From a checkpoint of a small transformer trained on Wikipedia.
Architecture: rotary positions, learned residual scales.
Training: a variant of Muon for these matrices, 578M tokens, 8819 steps.
Each number is 128 + 32 x the weight over its row's rms, rounded and kept within 0 to 255. Layers, rows and columns count from 0. Numbers have three digits each. The size before them is the row's rms in percent of the matrix's.

# down: layer 20 MLP down (transposed), 1024x256, rms 0.0546, rows 765-864, columns 192-255
# up: layer 20 MLP up, 1024x256, rms 0.221, rows 766-865, columns 192-255
down765 098:145109171200128109119123116114153147160145183116130132146045148071102108102168154105157126135122181131073109146146126122139131119126130163122138158112100133156079117147086082147126113122131141
up766 103:126110087075135062102089122160075148145162144130126135155149084121159123131104106151090157123152113124145103129130074175156087119158065077144149148167127086136123048050130138144139096149103019
down766 099:045104133083094136102150094131153143078185163098100115129139081064210107123125117106098079124159121108171098139101104148150144140152100132148128135177112115097137055093098097077125131140124086
up767 098:146207147124186116123125163119134194160104100095079106204151134112159114191145146143174139128116119081153141104138150140132104115109126133066147120095132128128121124122137114118166131112176106
down767 096:117070127059178117118140117159083166186122123167108173096127135116156113098117141153172158110147130183158098181145141139134170159075176088072115133139105146177120129129172105134188133133144133
up768 101:169174159116142153149111117108075166085125128108163165132175128095154156132129128201097087116151106109128082102050070081089068179069120111166128089142154071102146077118112149125123117171148120
down768 102:161148133041181126102162175062107109108115150147145102146119099068162164120086098110199075158158076138150152124126061122078084189141128164118152108151160132107149144140149163101083139128202156
up769 102:150119109106160086073088186109185096134057143156087162096149118195128104146150075176068173109138091148142204139187151165106113053078211155130121133146135064119144161137093103124160153108099131
down769 098:078112180088116115042127116101085160095147157124204121094080172132143124167091089096067100101133107142088157118137087140063107115069095133083133057183124093096041155117105130140167163149161150
up770 096:147142117090111129108131192137088129167116081150137121153191129131125134175135092178119112188169181169194141095168171182201126148136121161140069141122126133152104128127136107131137166099094179
down770 098:132156141109156154160151147068103142109137114102159099104112054176124129159119109106105186237073112159176094131120128063108110074105117141154126205117086143087062146112197162145124133149093125
up771 097:160166067139164139135133152071124152138120128141126190116069148123084106130159141168128100162129132127133141116152102125182122134101100117077117164061194116142103155163115100121118106108169125
down771 097:099120155128142096180148129163119084103130143149121044158170152142158137110175108122114145175132126165157118110120167090094117199205144104112097142136119105116136180164161111147136154107116145
up772 105:119066130094123114155093140155173151204108162127145134068093112159138087158143135140146147105172124143129137167097125144113073139088152092162184158108163142182195099211144096086124054117123079
down772 106:150138132193109078114096177037128182159173123119082094102131170128144096130108180135084161090205132126130141109104097152106106172153131100125144103109162102121174173136163140129135170105104099
up773 096:093112100106147109072038197101111121130095080130161188098091131095105073139112118116118140100049107171083173112163115113170102142096170127114155064121116109168104170136167121116102165068101127
down773 088:169117112142140095155185213129113166098151157162119138068175109150136149146119085121106095115071125160137150132139124124100157108168114137134116125083104128070158140142104108137139180176128094
up774 099:114118097083132130141081151110115131103126121124150171126080116077126122097089139131177198176155147036145098144125123098134079111153139107069165101111130126175127150116121119090159091096143160
down774 098:110150144140154120146131143140101116162153117111131171133118139138116112122095138085173237137126119141098122163118147104094161170109156126144084132084125117112167089163108148155132132110134074
up775 094:170112141148107114140136129124090188126169114153095132105133107125056161100140168158072146126144181074101114158137144152117162104089100130107117120137055128118127119109167120106189155143103120
down775 099:140178154137158163130149111131174100128090061126104119151129136181112168104140149103220128124109114216162112114162163148114129123201134123128115093137172132131163201194120146165150158177095141
up776 090:160044108160152146132144142067171146128138110095159120144163132124079123122171088121110099165115138063143146168104150143163122164149157143139157106151130086094135175165171142122159218129097121
down776 091:163118120154105138100138143161145081153123163098139124143123155101199157117149129110088078143161127156106176112090087079079180131115132059073126118104068178046090093065178163158100149100155118
up777 106:084131112089107116104085185084185149092103124148136146126134170138171090150148075154147173136168155077115147076105160086221125094137139140114187126105167131161105107149169198128116128099124104
down777 107:101111145089139069130156078103181082114132153150118167131157167167148106077125120186080088133106109142166140110174154150186133158130147096104103096110117143151066087130185153153152133096119095
up778 097:151124119166117081141093179134153144151143131162118127028127127154105115174157130145150124094127164115137143154118094186191128127115133159138158177155095161146129172166076095130124114163082098
down778 101:141136078093161118074176092122113157153156083103061158109128124090094101183142141181144141119079172113126130084184108152115098166134140159118099150168138160146131139186156120167082185149124100
up779 096:167147089128176151148136200107102098136134098074137093070146161136142175133145116173182157106149069105119116132142134095168145121151118142092123099137117181091165149112131152090127038120126083
down779 099:086127131118126070095157071162130166164180129144133072123125132179168135152164154113104100071163096111175127142141063119107167176135136138145123132095143172106091108173079097134122135113104141
up780 100:063114083157044157159165075131110140125134140133147169120162103131111124115132151144189116118150168161101160106141182122122131123122205060158080190129138088185169131111168134145116069153127142
down780 105:138089156098145136124125065126149098127129161182150155123150155175116147154126148125094144135098176124163183133121083072111138141123126130110173126079183173054168108150097152090092070109170078
up781 096:135178139133107110135155147147128192158143135140106182104136132196117206172091119108145069124137117170126078104116066118139140094013124144124123250126180145103125117147122102195110160120147146
down781 096:077088131133143129135082129134129173149126216094161076086113121170116169114107118170130132158112139159076142141134122115128143102151129112157122158121112133151127233118129152101144054059134126
up782 102:132108148156143159092125113096157172108152087152170099144123183140026092123132142109128094124174122215137055095146115188143080101153140171159157105101077156173139086150163142110057082155144118
down782 099:067126152106121117134106104152152111101154140098140120078089171111195109121135179062101113126087058160155169136121106159101093139098105105146078151125140128148121088075103136137173158125153192
up783 096:166193068109132201175109176077108123100136138130093079117121093123145119144051182067132167160109113174115134122142102147121089166050145098076133116159117194078173146133148121158159159125108121
down783 098:116121098168016127176118110174132201074074071095113157118142143135145171128116073145162137111165038148094142121150052140135151122136119128094105141132140134121187121103122063121136088072120117
up784 106:115107116136118129108147127145140082105074085112143150123160118102163129143076189134142169214113204137139125107201140098102156200100113139093171147138164176116111172186108154134168113155127105
down784 101:144118143139186124159119135117112155099133133150087110156163135039097119086115179161110089161123117188145089132093128125124141167115081223121142133074118125117123149109170105087149227166117155
up785 101:085052139128130141162157107176112151182098114120104163105136137075136152133144069075091105147111161082086135085130128132147184161175140155117136160106114139081174171189135137148076138164108127
down785 098:110064082160106099096113184122148098145125131095151082141124148130174095161157136104112115151111142115130139085168129122139143150160117133116124126102187149149165151167054190139151135107115092
up786 100:157108081099103109159156106088153129160130179095089117168129158157170171127097140111163115095136134085120150108090084122061146145165129132127167134075081121171162145136194208188144068044147129
down786 101:118114179091129067127089151116085099129082148140122082159159097107166159156107198169102130093181141125090140120151126123172135142090137178145147115137164129125175152123175144163171128117137133
up787 091:151143102136129128154152070111140178151136192116135135088061084087089141139152123150153141098113123134111125109142145123146124196117151112072165104095155080079119145143146142124120142073157108
down787 090:151086120160195124187107125088133114141076105158141122092119075156099101176110116086106139125107114127133143106117124075165182154125161110139141126063181148125141041128151201142113101205157139
up788 105:135194095117113126072111118105122168088099115145135131135158148171140099210163107154217134091146124114128104187121138108129142100104149169076096147208105126110122110064121108156142109134101095
down788 101:145101165156104064162074165160050144144084158204154086102140121053134159083139157085114151076114150160107172106161173141121112105147117093137128137113091115122119116063129125171117106132164171
up789 095:155106114144186130076127112115129126176147074111146144080095065093134098139097092125104077137164138136137112086152161137116132133114035127094116145135137076138182129129103110092136170153160091
down789 100:117093086126135176127127142137120090175156067125178097112148204116083168110148174166073085078123150150142077106157146146163133108101132102119176109107149102082186081148101089119118148119155090
up790 088:119122174162132118141103122161182165149149116195109069160164115199115091158135142091155108093170123120127118132123149139129087139108116097145125108114103131101114182051117120060109144138131122
down790 093:131112112139124132128101085124146137099161114115114148109125160116107141125092143114110134155107164183069102124108118159150140083208164129129118151073117178110148124148094138166120132139123163
up791 098:138093120130124142198038092110082145076087121096172143107139116142114092128173078173161147190152148115081185132105134163067093146126157114119100120171129109140132117182119142116106099105143120
down791 096:138140119131141101149149131180148150160145090107131090129124120107156100171149113093138132157098072098177129154113188086152126160151119095142100131124117130134115069115113217139122154122149132
up792 092:100071089101070129090132112169196113115125154131106165146114092121083085126134160050116177099136171091079061111131088188132149131113074162124201118128178169201117140194171145124098190129126093
down792 096:139090119148160068118131110104116109087184072122125094133169112109167100144127127157106117145033145088088115131124154126139160132109124101087061098140140100088090169134120097145174113149073154
up793 100:164158120156139120120135135074120174132098202156111136183087066092114136137127118133153074109132152123130148117122160120136106196132120137139113153154107213078157119074099141141119130096128105
down793 096:121142129160094114150166149119112128142147165144127181184149113164186160092145177064127146130113110097158142156149111179148087067166128121100147111134154100117126148119134126144110148118132087
up794 094:071164132144096154125092112172086139112087142109076158122105141143111147125068127174127210171173127040133151113167167172116081123091143136147164120188113172133120090132151121130099121157140085
down794 104:165158101126105107112137147162133120183124157114087144121088128127106115102126161184076161122106111159045106090118126136118138102140110172114108155082138052055101090147124142152158166156134150
up795 099:037073120110173093183149141072124056160135161147075105146114197130176187099163149133084108126086164087089109126161119147143120193067111148153134115130142171156128131161142158131134109109118109
down795 101:162073157067106136168144133152112068103181192159144161151118166176116090118099094066084116152115142126127114131122129170171118145097156091114191139145197086178180150108192178163172108129114130
up796 110:149138076128106102145125155161041088146137132185110152093142188150116142132148119143163148128135190141129157130127082146175165140166100080066131145132120134131091176209186183132130096106106124
down796 105:180116113155111158098143100089111097098185121138187094097148148131144124145178116072086131105098097168106172128141110136161066157108086115153128075158087148145117139077135161172154152120109146
up797 102:146125117096174165111115151180141108078071129129137124120117140106120192109143132097135093146124127134162049118118148072139077128181170150138165090158154134126096134107149091122092166176149046
down797 099:170124149071078174149116172146142122114159103169110131113174091104129134112142202167125193139108095118105094123126154147092101099131144126127137140111087122120107091074160147120072119146135095
up798 101:108136126166050144104139116123153134082065163150162134119085089166143096063160072090137077127147135140144084128091135098099205102063152125134146100057081118137184095160097190157142134121120169
down798 104:184137128091172079041180134076085145141132149116085085116161170102088144181142115191109083145147134111106123141128112183177114100128128171043139133131129136154113107120146114107181187155111111
up799 104:113138146157153108092155114158106111198192098094170090143049158166138083160175186053150102154131119147171142125117097128154100195112128211087123115088097144142128132122159134118095116092095146
down799 104:098139164134085135102192121114074085167114148119175162137138077158103101106142162115158077109140144170152197118143162126190139154140150107182107175142080130141096084123052186063148131127119160
up800 099:064122123175067165114092196088156108150173154110154116084090140109133103133099129128086146153126091110128186107140096137115109111096098124137149065182125121139120101107125150149143148156080163
down800 097:142162149150132107096114105122131164201108126142167137173128159117081097168118182142131123133167193077159149131089137164098176135159096057072130110085093153134164136143139129131099162187107106
up801 103:107128118120115111098196156119138176154161094174175129153110152137100121128121130135161139143089141161110089156139110143063123086104104098101131105128141115121123108159150157137090093095111130
down801 101:106162117102194081178056115099145176133134142141112125163113122137105073106149146113153126095193172099113120129146087151084129154123098112081117109130051100129167103147117130116099083082097112
up802 097:145148108135144064075126142078131142152102165179145105113189152192148096106126115136068103140114076075110079098142143144127092147179163051144110136145100159127178148117136195141081133065114165
down802 091:108147102196095093115163127174126097121132157052132096125165132146112091135137122126134082141142179126159136132117138103076118114134148120105089135115124144145126077105046144189160118112107158
up803 101:099138126168126188116117112166165091133141165134133150118170166089130154140090089152120085130132160095112145134102132088081129123103091119161180150126115082154201115090191082136089075175159071
down803 102:042162150111097163115094155156179173145137115176127195114111124160149158115162132113114157144160168143071149145074081107118160147074176118105180135090107179095160184067133118140195159132105143
up804 102:138112172143139077094082110128113101092124112133096080107119094107216144178174202103139082117160105106117160168104120091105104215129177056085125126076085161158129124092119198089110161190151097
down804 102:121128085151062191103108086172139130169129091097127157074131141139172176177163142116099150097107158099082036119136150099115130130081102125125142178195139088162086089141115154157145071106115158
up805 093:109122093150076137093017116145103150154108166142075101104095144127081071121166085188171075099129123112109057116130151109168077104123092166162123115160110171149124088182179152233108129114132128
down805 097:099168151103114066133118134074078118092145147149105121080097116126129128216161168130168147091129081112134188089175089085168147097092109132127134140185092106123094124103201116086123140120116108
up806 098:138135116049104145203171178113179157170079182091103111100135111116157122109135128138083128158122083095153160189160096154151160119115092123141138091133104151173124221128166143111131114110113181
down806 102:139165100106129148120148097107171144153119102100113131124105186131155056082076126170129128187133088082147121070092077161187110178142163137051094114130122097133110136176115108125216125163089087
up807 106:158099115105161095119074108127123115135122101074125102104102112121116102162163113086046078144096126142168115039160136079112126178158085082116116125174120157101133150096107191168110091083140093
down807 101:091107151125137118093135159155137152139081053126095064105043136144132068125164102117146065104129127107122119144142161092169144185162136118103144148231084120078190086136094133102161124150142154
up808 107:138176102128075085128153140131105082141117097093110105146160206109122094075129082155110059099164161081088107046211086109132113064114055115140170126113191150168147099073213126143075114145164144
down808 100:132067118134150096105061160077092076160126077134144137151151116115178159142159096147106081131157162141192171117111124124185145054153147170137091152082118101177166150142189160133088156122142142
up809 099:135137089068111140119096159178183151169132117131064083143149071183133097105146081106097130155137133168122163145120159141085185173139125130091118079091184130162156080125111061133179092142168124
down809 098:112123128174139162155120167085140150115118141108129125170067150045131166086164150163171164118084131092139164153130141107093145142107143078136121145091136132127088076188174167152126112092091103
up810 107:156151067168101128139093163125135104136162112112138117176147107146075128136093126096049122105116147102207143107141166146115095093105114136118095139127134162110118126114106139126126127128139124
down810 103:126141136147159146208176153109121141134153104078169153142175171132114146160097132063075142088149128088051101148168103113076146085135128093093132131136106131195151125155095198115107114109126149
up811 101:199146166151108077109146117106076066156112111092118167169179141105125159051151077094147087119127161106130083134131122198155124108141113166119172153117108118148055056096139085095112100153073103
down811 101:075083147125114109086143149105155129111167138140128175155187068134130128079145163145114076134080099108167154126151163097140194123097134124189087111116123141184153176100141123115128119174101114
up812 096:144140108124110141128132099139106117096100205156077123104084133131191129163113125160152162112082139139128107055074150096013097072112168134093128114131161151131175121089073095146151073126107112
down812 099:118115125158121151102129137131137108134121156143046110083113141140145104089212157111136102105145172076120124102148141100145091128164127094121131122161121091105074145096094139163137117113196165
up813 093:139138096118134169063128129118108088103117143156135075080167154160094202122205129070104137202120113167199144109145157141149152116073150118126150156149162137189140145106092119123070088160143134
down813 097:092125134140162113091147140121124178138121188151087098133123090090119143121088153080162129136073150106190153167113099149185127189107161130082150153173035107132144120154161108181122118135159191
up814 103:069133206121107113123104104130153150112211182106178122097056114159146107148140096135201078119151151144101137129108151083128186185122026135143119113148167127182127192109157152109085148146102110
down814 100:088150127161123107116146105172122116153102207165127119173197125162186089221144149175071127119168116120130121172175154058178107091126045124099152094184099173111079112070112092127109180101202102
up815 106:163104077187113110165125145109160111167088121184149076079119090121153200103130150149117102082115100164135129148177093083115145166087138145072165092210157068098096144154152093169113136080173120
down815 101:139139148121068101166126131082165131118106102142135109109133107120132128147123126082171061129154133167144113115121109118141152138167128166183133124128111137144148136126180090125111152121123158
up816 096:153141125126123153162109120177075159127122174095151148131129130132098122042103173144153135207116184079148130124149095112122128122175183147222115136130057124111105154126179092149150158057118137
down816 098:109094156156099129172144136090130165116159109107153074133123101106144138105174065129088109159182150106103165159166077149115168161130122131116140163081114150125107141137107148087075135120129080
up817 100:136166151126131086124120128126180139129147190126115160174152128156130155152112133145108109147116127117133078080222171125125157092123181176166101125119173155106139169147170199043108151070138144
down817 104:153139169173084205164115147105181101118126125142142138178117135132134099118098082149176105141174168150188095138135163169107094133145114109142097078174194172159146106085139110128145157169185147
up818 100:071125163109184073149169169125087144112113091155203144170173158075122096120063157145170146123091186147126139222140074088191184105120114161114102139129108183105171123095116133144207140072128137
down818 100:162176140084092078093185116133065136143102123147067136131093127131137181126101181139095150122114126084141126115123072163096086167133143110159117078134137117092179095138213125113111119108155115
up819 098:071130119145127071170081113135129116093066095109081158133186130121132126156141108111179189101081187150091138192143119094148155133124090153112152106086147167124136151131119167147095129124161067
down819 100:142143158116074070101116103139144158133220160108138090099117128114096133127073136056152133134150120123153146094093163147120067074094106143117081156141120130083028157100130163149068107083119136
up820 100:122168161074109129149100067086142135139151151140119156139206088112123110145203078163132135131115097132179070124164096154091145158136148088162149135136136156166100211153116111104138108128090180
down820 101:127129186107133101101144160166087136092099100148157108130161180158154131176152182098124153132128162141109138125161084127148120076106116080123140113125132116108103175085144139116206128089196087
up821 106:137111092148175180135151181109139103142159112092115113132186114099143166207120155180155159122213127152167138116146127043121161104142194087081125133119087094091161124133089130106116073159055081
down821 100:122156119131132137137106128098121114106126151078100117119138114100147147095156090150193179112081119104133173151174111081092077116115192157139117075119145080123150109091160158114143125129067158
up822 094:116148187100173098125150086136133149096153100159074150133155188119164107095178129151138195135092084173152215127131103147131106140093113146138121102132110159182094111180169099158166130119109155
down822 098:156084144047128186146185106117130095137099115117040152152148190119083181145139104119132126135132111139055099144143127110172138155184109102195148126190201143152135116106171103142112133134134121
up823 104:115098125170179097141103146142096146081164139145088098128083176170128161033102088204124116118103120127139044116136069151155101093159148181120106091127141092100203169108153103113114110108144077
down823 103:164110120157118130158154132106205130116099162111104139148167159164150054143166103151101195143141117141161130161153187095159146097123114141144118084112108158078114195104139147088125110073181103
up824 105:118088126175111100089126143148107083191142169115127083152160116143076168148113176135141134130122123115123140110251104135118162151082078161162202131160140152090144103107128110073096137157107126
down824 100:191155136084161152118155134100095183148069159220126153149141190130119149085124124109146134166099125140188179147091118109176163141123128083094115119154118102134099104117096146098160096136167166
up825 110:137134089148129104149113197176117128091127123074127126119137190128092143093113143128147124109202115151167094154069106128086136177193131115135072108139152095124089165125175154169149091113131093
down825 104:174157128126143142127104171151135120177132151096179161082211137180159135066157157086125121110134137145128160109134172118095145144074119121189086151127113127164144184166120108130080143110125206
up826 099:175150113116127100113179142147132146100091132095161105121196135110117177125118129135099117159156109147120113149125154113149148172115047142100156125108055119158089141128156147152122146178147197
down826 098:143111135175088145106095180110106155152129067139116144183133169146128130167183104086113130099101135104133122134089141104111144152180086080098205139110134154081071091102121105131159138106132133
up827 095:147168107144173146176122154088135131163172099143136112140136150119139108170179172107097126173125043135114123118123141123128152138088173093131051165130144101142124127153203110119157138173089105
down827 105:093137184099125182116183153139091107183104169160122062129129150133157173129114081120086165091153094085112161135102129136168154130051110147070085113200122065125087151173120096126121182098087096
up828 094:098132090138170140056094125180114051136152147113072160078139157122127110112120058153141129122095097094081125190053088136149126086056187171167153101074151104137097148134155150111108146097082109
down828 102:149078162111100128142095121098150149161127172152103160144094170100122132105164200172133139128132155130147128167133095118060108120128198157169129091094131105104128152155115130112172114133122195
up829 098:163122113083118111099179101087125135189158174115123152128138139174121140093135089160105147087169171151125128063100136088134131115093105136090188169145094126119147103149088155105139214172151181
down829 100:106108182167103137068120137133119120104120084131108163120064145084136084120122169120119115192123131154141105108078060157106125148120119090150162106136137059128140143088144140102161135142082111
up830 100:163103153110128116160185112084146085145117182187119138090093161103212098137167158165151134075139072094142151118184086079144119132108107176119133128167131093120100091039113226177119110130089135
down830 098:096115120101135164109148154145174128084066125150138162167146090134137151168122086122115138151128140132131080099064196120124136091099085146124160130124129137189155175194149121125122128151060110
up831 119:161073166164076148104167165120070103106202109134115161143134135151116164119140079153097107133124123107137137125113081122126126176144151154072138136135159098166201121152132147133103176131161119
down831 109:165124137126155146118122136089126147162082131164076126137152081147138099130100135124101146228084116117090135104149150144152137169069177168114120145110150130133174144137093148124188070118165143
up832 102:112087165154114069034141084149155163129147105146106180153089077135079105132143162126194079055144071153134066108088087173123168134148100167158150087135060123169126153178107124109055185149132109
down832 100:098193083141119130094124095126142120173165108123150106087162136158155141162088112125123138158115054129161085131089129127136140139176164140158165073163082108096132181137134169173105188117115129
up833 094:058141122153155081140062193070094143105137157168122149078164142152096081132140099123184118114127113056062155105127162193159180068133144160107109093120144107109119093151160173117164146114115134
down833 097:179121157095071122135202182115095121122123110185083138135168126142180129100159107134093145138077134110136059060134143122161152158116173120104152123090131107131142072119165126178162150150158106
up834 096:161132113170192151126109152079197146143127162078130112106099105130106091132169182046135129201082131150112151053158086124099141153118228105120127133138153122126133181096133102138133162079120123
down834 098:150132144164197096107112186130174168149151177105122108092101112154127100157150131126143105116083103096117110085145079106149116130141112211136165132118109176127112095118122151059095163145171183
up835 102:085168157120053135192157117126121217127112115155112152151089162089107139121154082102122064125133210093177095080167177172044096117092179156081184137122100182150170176141154096131160112125081123
down835 098:140167157069132174096126078127106093145059163192196091116152146082152153154115104182118190103182138140161113101083097096081073078102089130106117131173123097120125108140068150141142091110053107
up836 095:148180138076139178108129122151124145127099159211136169143180101151164165102141155162094119104133116085147120149174119098093215178120077092123151047174110104132192178087181167110131164150102099
down836 101:127098162146124051126095084173139151147133112073171088150126129128104140110144135061110201156034193132171104094110154132128153144114129111100115159139136140148140101143104101158148173087146149
up837 102:089087106156135098164103138118097137100149103151132093131122140119149115158159153116151041131111126162107108148115102160102127115103145183150096121141097190129170146138114109152136105165106171
down837 102:126110156210149116111157161166142158127173116152131099096126163151106187144121145189135125136161123174083081124119132099124102122122117179166080119107068169112159097069107123111176113107240113
up838 100:086142111142107156131071124110104141135105130079148100128091091130128157141142134160075087219124150113145135096137154135124134183067130086121141127102035072176180158101090140117104153125134099
down838 103:134101116082098116097140145121092081111156114168154119086156185138141083134083140090120142174169131135197142154104088086092152107113152149124165175117148155112086144190064142087070096119177128
up839 105:117113120083100103086113091153147075135152137149159197148095212182120099115146122106114125184104113161121098114140110110213142186154115139134156136109072150088138112091157165089112163110167153
down839 100:127151171167091150112155134103165115147123173161106131135099135180138123104128152141125119066120156102136144187157091119151104143098122089162066082108065144050162150085097082139154133121073121
up840 104:134105116176137072167131078100143104071108047123121128151097150146126095165154149121129124186141099096134161097094120126215115102119121195064122177098150184117124210148166110117146176095157130
down840 103:071131105163091129089186130092145139088154110176069115170082079128108174110131157130182057181117099157068179151113172131151109139149104208134077096135131174185143076088113144163181104172118164
up841 095:156072125130109096055142135127138089143051124119143090219165107109124120116146131160129123105134187077101097151172112131179117193120139137085151093074175126118101172195119117154107074079065083
down841 099:109122165126134067085114172165144118156152140131162163148126152097162123128132214164142113139146132136125074157133139150147115111129143140147129145103118131113176076187104118189091126155117133
up842 100:106134067144103079086112091106128140126076108212116096154072100204126140166149150097112110185187065103173132122133137182073068106116148085102116126127118130130111159106160133086135066174086151
down842 096:161175107151072175130162172154122164069180136146107101117166093148150152131123166160163166088150119119181174083122106127157138116154164096096110109192121143161125089107107125171144147152122135
up843 104:147168133106100099138125105173158149107131134155124119105151123145160149091100155158099104077105117138196130083077165152119101108126145190112138085154127119098155133171206095125118178137094201
down843 106:133122143066130109186084072137123139170091138133085123147113130127079145102157114108143185107148167110059180109085141182139091080117107165118131092079144119095111104124182104091142110121115178
up844 097:082142119124130144164111116122167159123121060198113132105141146093108088125079098151153149127057161104111152096107084136121139124085208144128097159149148144087096140129080084112090173123115151
down844 095:078148057099124114206078153143101096138142137143151195156190146123144102106162157141202199141143101158157184157121088094093115133177118166111130156144121134150123118104062143119087119132159108
up845 106:172135069166124120135185172111159113113115129141088168142138122100148106130111131151132131136120167172155125154214116170167112131108091136178181101129113139024151096090083104127114129074147146
down845 107:148083110128164085160169087143083165126111119132100108074158044127115117122119133101148102096136093182056148127189200129136112126099140097112105140031101148130138132108083112152171193146055071
up846 107:140144139143068143116116159112074167157172165159087133160065163130098152134140115125127133123168181089140121141067140111126181162173104145093151159105153164150128164166132090185080130086141180
down846 100:200157133149162079153150066178076152139084108112120172131115141108173109122079149161151149125154084136105088174137192123041138109187113102120063134116139042149129182138156189178148139141156157
up847 102:133170126150143126177186098137139065153131148112120097186164181108090064150146117180180124157136142157108084145102101166176119158179148137137166133151191138128151148109097132156074140194122122
down847 102:083155092121114115145164126126058096175138141163101130152085146151136083125158123111126086132133131174176126137086133161197130148117127101097100110107149106094213120106115048148061128107143159
up848 103:157135118145151112151126141114064191145133144122185146137074095154107073105161108097169090100168066135115113131107143098115085123114146162164199114127125134151142173134125088111170121134121156
down848 101:107114140086116104166094142183155096127157146144094158090162119110125134129149100098100112126130066102113116185140115161161148132114137144169109146164145110110129093180127131135166120088186094
up849 098:085071161105147196081083183169075098150123178092132193144151187090115149133147135172092124113142111099124173081085125093161170149144124093109124097148168091041141136120145125159127158124101070
down849 097:099117138177091153127120070090111121124090153182070126130128059119157060088097116099180152133088154157152174134097136089106105114158165139125082089124191100103139127100071130140167138106083111
up850 101:156110124146127106069102083108098124108155159175169172094175073186115078107088131138140120131112175109090145061133110112159124140121143098112071177087149151141187149114145124149136116143173162
down850 100:145091074088069124097059172092178129096136077160147166118097122098097112100125131096118193055118084098088140114075166132133087174146181191125080140119081152095148113182143193096146120132117075
up851 108:197120125217166157154105148198063119163185148140110133117148143114155120124173126172123133137170095086109138151072151138122107142081130146121110117150111132111102139144176104139118110115102098
down851 108:104127116163135181107171121152151159219160167094130163126160132083084128109162052114114103147162086198147096174148114142099160168143154223156153130149125106079157087117120136114134163100084098
up852 096:158130085098141133082119117148135131133144099144121059099119167106150160103118070175070090162181125057108144103105088162116081099104066083133058169121130143109131177095133127097122101150101101
down852 097:146095137124168127142103130144146075068117121158142125082143119134103112098094115156172179105156143165194117101095107124123116156167208100149144131117115125127175108164086103092135150131127109
up853 099:100201115114109180142125153145165148122120092142159135128114138153125158093132145159132118134077141121126125128129088090137052117130117176109151120088125067116129112155098109129102194175086128
down853 098:073109146161136098136149139084124098100101106080151089194084118130169081109107171094119164109126150145048114100101143067121093202164132098104105123151097161150110115086096098190144169108158106
up854 105:055137105092080179106186091157090149109155175147192075130141147103110096151125108144152123151143145131085119148090115109129128189116156162152113158113123160152155073156129147122144079092091144
down854 105:142113100081121040078124119132181146139153131172091177081160150135153084153143121128198096116114098126202186113187151134097192111125093171156121120165119180137177133141132130110115144109096173
up855 104:147110144154127118179173111087165111114108129066125183138123163211158099157199213160113129155113124147126112167075158147178138134151190058085111101111119147088130135173133106079093170147089097
down855 105:076039104127093051084144081139132116115104093133133114112114153102222173103165161166107139136076149144116098108105097173141098150154122121146131142152199101129167196175098134119139112127115126
up856 101:204105133090144141214233111158177155114088115131075180123146146147139148106090135089073156150193107134121157141142140138127096197114139118110101127196102117127097123129155089141120118137137121
down856 099:157140126111154159090101100122228113111171137124129106110111150147174112104147104152123189135126079130089144140146057100129055170127098127139116124113124111173110159123120104138164137107147089
up857 101:107140147137108127092096084139096188086084124193145127140092153124094160112161147089140119170114115154094116139143067100144142077135142143115189120149079146093107085135156111084113153181082167
down857 101:142167149115149137097103143122129163070152165098103124180136116069074115115118181108182131112197116115158093147156129123123148145119102111087100079099158119143098083129070106090124149139095125
up858 101:151144142113124195148161146088129108110147086159135104106152155113129155144134118138166183126099164067126187132093102135132118110100119115093132147117156099147103131089088094129165145091172134
down858 101:162145147159163111097134116152114160142137134084129141164103157105137144112153158127121181147167146085109139095193100118130066111126112112142097193169115115129128204134093076141105157137094159
up859 087:151141114171101164156121165127105136104135124218109140151115108141113200149123093162095126173093173139143089093133123121125168187092125126132108110133130121188117147136053146194146166142162101
down859 091:107122181127123135151128108109116134088110061111102106148198081097102152131125106077193181093091209122119132111111146152122151145151148112147129083182122070094095138101055077133145114157152104
up860 100:154081139178122176105155077088130161162081118135116130128136143144138105135184166151162175140135105104157136115135123140189117057141070182139118154115127099106156119221142125142115176122122119
down860 098:153180098115140086159106097072128114138145135152119093116093123136096145113181080085091160189110092143166131143121163159132156132127171157135154128158147057120133134071090157183178130116140141
up861 089:150086119078157201141133101123130163072160114133157121156125101138190123129131087120210106091145096177152090162086126120140118068117118085141082158125090097112065131163073120207127109137081141
down861 098:081173147121150178126165128145121119107136099141149083142135136137060121106097075211174130072120058075046183126140075120108139166144161071135138094108164161105165149149222054121099093131119106
up862 105:145086165140123080133146119154124147147186149155113109181127143186088093094107130141081099100170130073164137115112092106091204100098089160123133194150139058147138165124152112136135133111166169
down862 105:096103094076129141166105171091119147067079147156131136103154138044170072109125132143127200099122160041111115118100154161099149126106082158092137161097110087154105179132128088118042122109103184
up863 104:141131069110105128148099142144147166146063122148087158186130116132170059186145143094085179127075123124032193097138112112100102118125107128097158122058157107184137132100128154162105146104101124
down863 102:131097090075169104149062096156100096136074135066193132120170112152133159147166127147141056107101160106121152092060132167156124110168130073170137090063103124067130137101133147111169107123123095
up864 092:132070143089134130118120134127112214102104161123122157167098141143092088150066173177181090162116160172066132103098135137043139127143169148076095104105033116127158156114138124126110140118141158
down864 099:142099128091097125108123139080147092159111114138124117082124126122189127143112144099135137116117075134151136174115128152114096149130090077116110105154122101130082137181124132070149088122189093
up865 092:113092105133115127115093171185073029073112123066129135171183160107136135101117119127163108105181147122135119096121131084119098078141167127085173158103132097184084126192113162065062119146102182